config.toml
n_kv_head = 2
positions = "rope"
rope_fraction = 0.5
init = "orth"
final_lr_fraction = 0.0
seq_len = 1024
Each number is 200 + 40 x the weight over its row's rms, rounded and kept within 0 to 999. Layers, rows and columns count from 0. The size before them is the row's rms in percent of the matrix's.

# layer 8 attention query, 256x256, rms 0.0914, rows 131-141, columns 128-255
119,274,96,191,259,293,212,236,166,235,161,197,206,201,175,169,130,252,190,202,138,131,187,233,191,211,237,169,178,261,191,253,257,206,179,200,194,209,245,252,212,225,216,214,241,155,215,223,204,143,302,165,180,194,286,192,153,185,246,149,161,258,162,201,197,217,171,230,196,171,268,155,231,196,169,183,185,205,184,159,210,249,247,197,193,168,175,205,217,226,184,188,180,185,289,200,242,246,222,225,147,175,167,160,182,215,169,239,205,232,138,199,212,241,291,187,199,221,243,178,196,182,249,263,203,232,215,200,147
110,168,185,140,172,184,184,209,273,208,201,165,229,228,232,164,166,221,172,184,275,210,219,141,143,250,147,211,144,244,225,140,195,250,158,222,251,193,168,189,160,173,250,185,191,269,57,183,206,188,178,205,167,182,234,144,186,136,184,180,152,166,207,213,245,188,212,161,192,240,190,220,232,243,221,174,147,232,171,192,215,196,178,139,165,159,185,221,199,235,162,230,238,224,245,226,253,191,258,240,205,197,176,289,112,251,165,242,224,194,209,252,155,132,207,246,196,216,186,193,268,168,190,247,222,221,166,240,212
122,270,175,179,217,146,232,175,195,201,207,149,82,141,186,175,248,194,201,195,246,210,203,211,146,243,234,212,209,260,277,211,153,173,208,150,175,227,130,186,211,175,155,100,195,237,208,184,196,289,206,210,286,173,200,217,249,186,187,201,219,146,240,204,222,218,259,247,213,272,190,248,150,201,209,186,194,214,212,220,229,186,207,205,156,164,254,236,208,161,194,249,173,246,213,151,166,164,240,247,289,250,213,281,220,200,190,206,250,233,269,202,210,193,148,194,263,167,176,194,188,177,124,175,168,136,151,263,282
087,191,224,187,236,150,226,169,171,168,253,273,176,210,115,212,229,178,256,228,257,172,174,206,163,220,214,200,194,202,179,224,118,231,148,165,158,257,222,229,258,199,227,166,167,207,255,207,154,179,167,264,175,232,219,230,203,256,211,159,177,163,203,173,148,191,183,189,281,132,165,218,227,156,170,204,194,185,144,182,196,158,168,209,267,238,185,238,197,173,266,184,111,261,267,155,157,196,170,187,139,233,285,130,209,255,211,250,224,186,196,156,222,133,227,209,104,223,152,230,205,207,129,217,208,214,252,185,216
145,218,189,199,221,305,211,199,227,243,176,183,228,264,212,168,192,245,179,214,142,223,310,224,211,209,248,216,287,138,257,220,241,216,241,194,124,199,238,232,229,204,203,280,183,178,188,261,193,180,253,128,161,219,174,122,191,209,183,162,213,247,172,175,160,214,212,158,194,199,282,110,160,205,175,233,218,189,200,155,203,196,203,208,227,266,186,141,182,132,222,237,197,220,222,202,201,218,150,217,180,147,210,180,250,128,190,205,211,149,171,226,237,233,271,160,253,211,230,165,193,134,225,118,197,203,254,188,165
086,228,129,214,162,236,183,174,187,221,234,216,176,189,262,243,219,236,230,273,182,175,142,244,205,200,207,196,162,218,110,195,254,193,184,302,239,246,213,249,236,202,176,234,207,128,226,171,194,220,198,245,78,174,198,211,206,215,273,162,226,251,241,188,238,205,175,194,187,145,187,184,252,177,246,182,203,139,263,164,166,220,247,224,191,71,183,171,201,224,194,202,180,233,229,200,187,228,175,149,158,191,190,159,172,153,148,184,148,185,239,205,191,213,219,196,122,162,241,276,147,159,230,293,205,226,170,241,214
113,223,166,248,189,331,160,206,127,253,142,161,208,231,199,176,202,227,181,206,172,207,275,240,207,182,213,177,278,208,223,276,220,262,191,261,127,209,239,212,205,252,207,266,176,169,193,231,169,138,203,187,138,183,249,196,212,225,226,150,221,267,165,161,158,188,194,193,148,220,198,172,150,152,198,248,243,197,194,188,198,205,240,236,286,206,161,163,180,169,151,227,206,218,188,203,167,246,173,206,169,169,215,152,220,177,171,174,149,157,165,170,241,242,258,222,224,169,290,162,184,107,179,119,229,228,163,251,146
078,196,157,198,146,252,221,216,137,258,212,179,210,220,217,182,199,220,241,245,197,239,222,227,195,181,248,245,190,235,145,271,173,261,163,277,185,233,235,231,208,243,252,239,208,193,151,194,240,143,233,194,108,143,244,203,193,218,155,178,148,275,177,155,218,247,248,181,114,156,229,206,185,173,219,318,210,177,260,181,203,228,201,188,147,177,197,227,231,246,172,230,195,123,189,191,210,283,224,196,152,246,200,130,275,154,144,229,134,200,211,234,220,146,199,213,193,203,211,218,238,132,171,148,187,246,167,237,183
088,250,218,204,213,108,223,158,223,142,228,240,227,187,171,192,214,179,185,185,248,259,206,125,203,240,233,232,146,221,141,149,174,224,196,232,232,218,151,128,199,172,254,195,232,222,213,183,183,200,159,170,200,245,203,230,205,221,164,299,174,168,217,223,209,225,194,190,178,172,232,205,186,167,206,130,172,189,226,260,228,176,95,125,232,251,180,170,206,208,213,197,187,275,275,186,155,112,214,255,174,190,236,197,150,254,221,246,167,185,298,164,120,135,207,128,156,225,147,222,197,231,192,224,159,195,179,181,242
071,176,116,96,149,237,247,235,161,232,134,205,220,186,239,228,168,258,182,194,217,269,161,262,210,213,202,220,182,150,195,233,161,296,156,182,310,211,194,265,190,212,163,241,245,131,200,201,242,178,136,274,176,157,233,170,161,185,208,150,248,253,241,203,183,154,195,250,224,126,246,195,271,217,295,148,210,167,232,227,144,207,237,159,180,166,206,204,159,175,166,145,238,182,180,157,215,209,235,192,146,242,240,246,164,197,183,167,216,252,176,182,226,169,188,245,301,191,245,190,236,188,255,286,238,197,189,159,242
068,220,159,170,190,212,135,271,240,262,256,297,205,213,236,243,176,202,268,200,151,216,265,170,207,210,181,276,200,218,136,225,161,120,194,226,217,248,198,156,217,90,148,250,244,172,150,235,174,145,189,193,180,229,169,201,167,180,242,215,147,260,181,159,146,227,135,201,246,213,143,183,206,141,241,200,172,209,246,184,284,197,216,221,197,176,189,186,163,166,231,295,243,187,212,163,161,190,201,204,193,184,180,154,194,230,256,198,254,214,256,201,187,146,176,236,219,187,132,287,160,209,173,177,260,141,188,249,254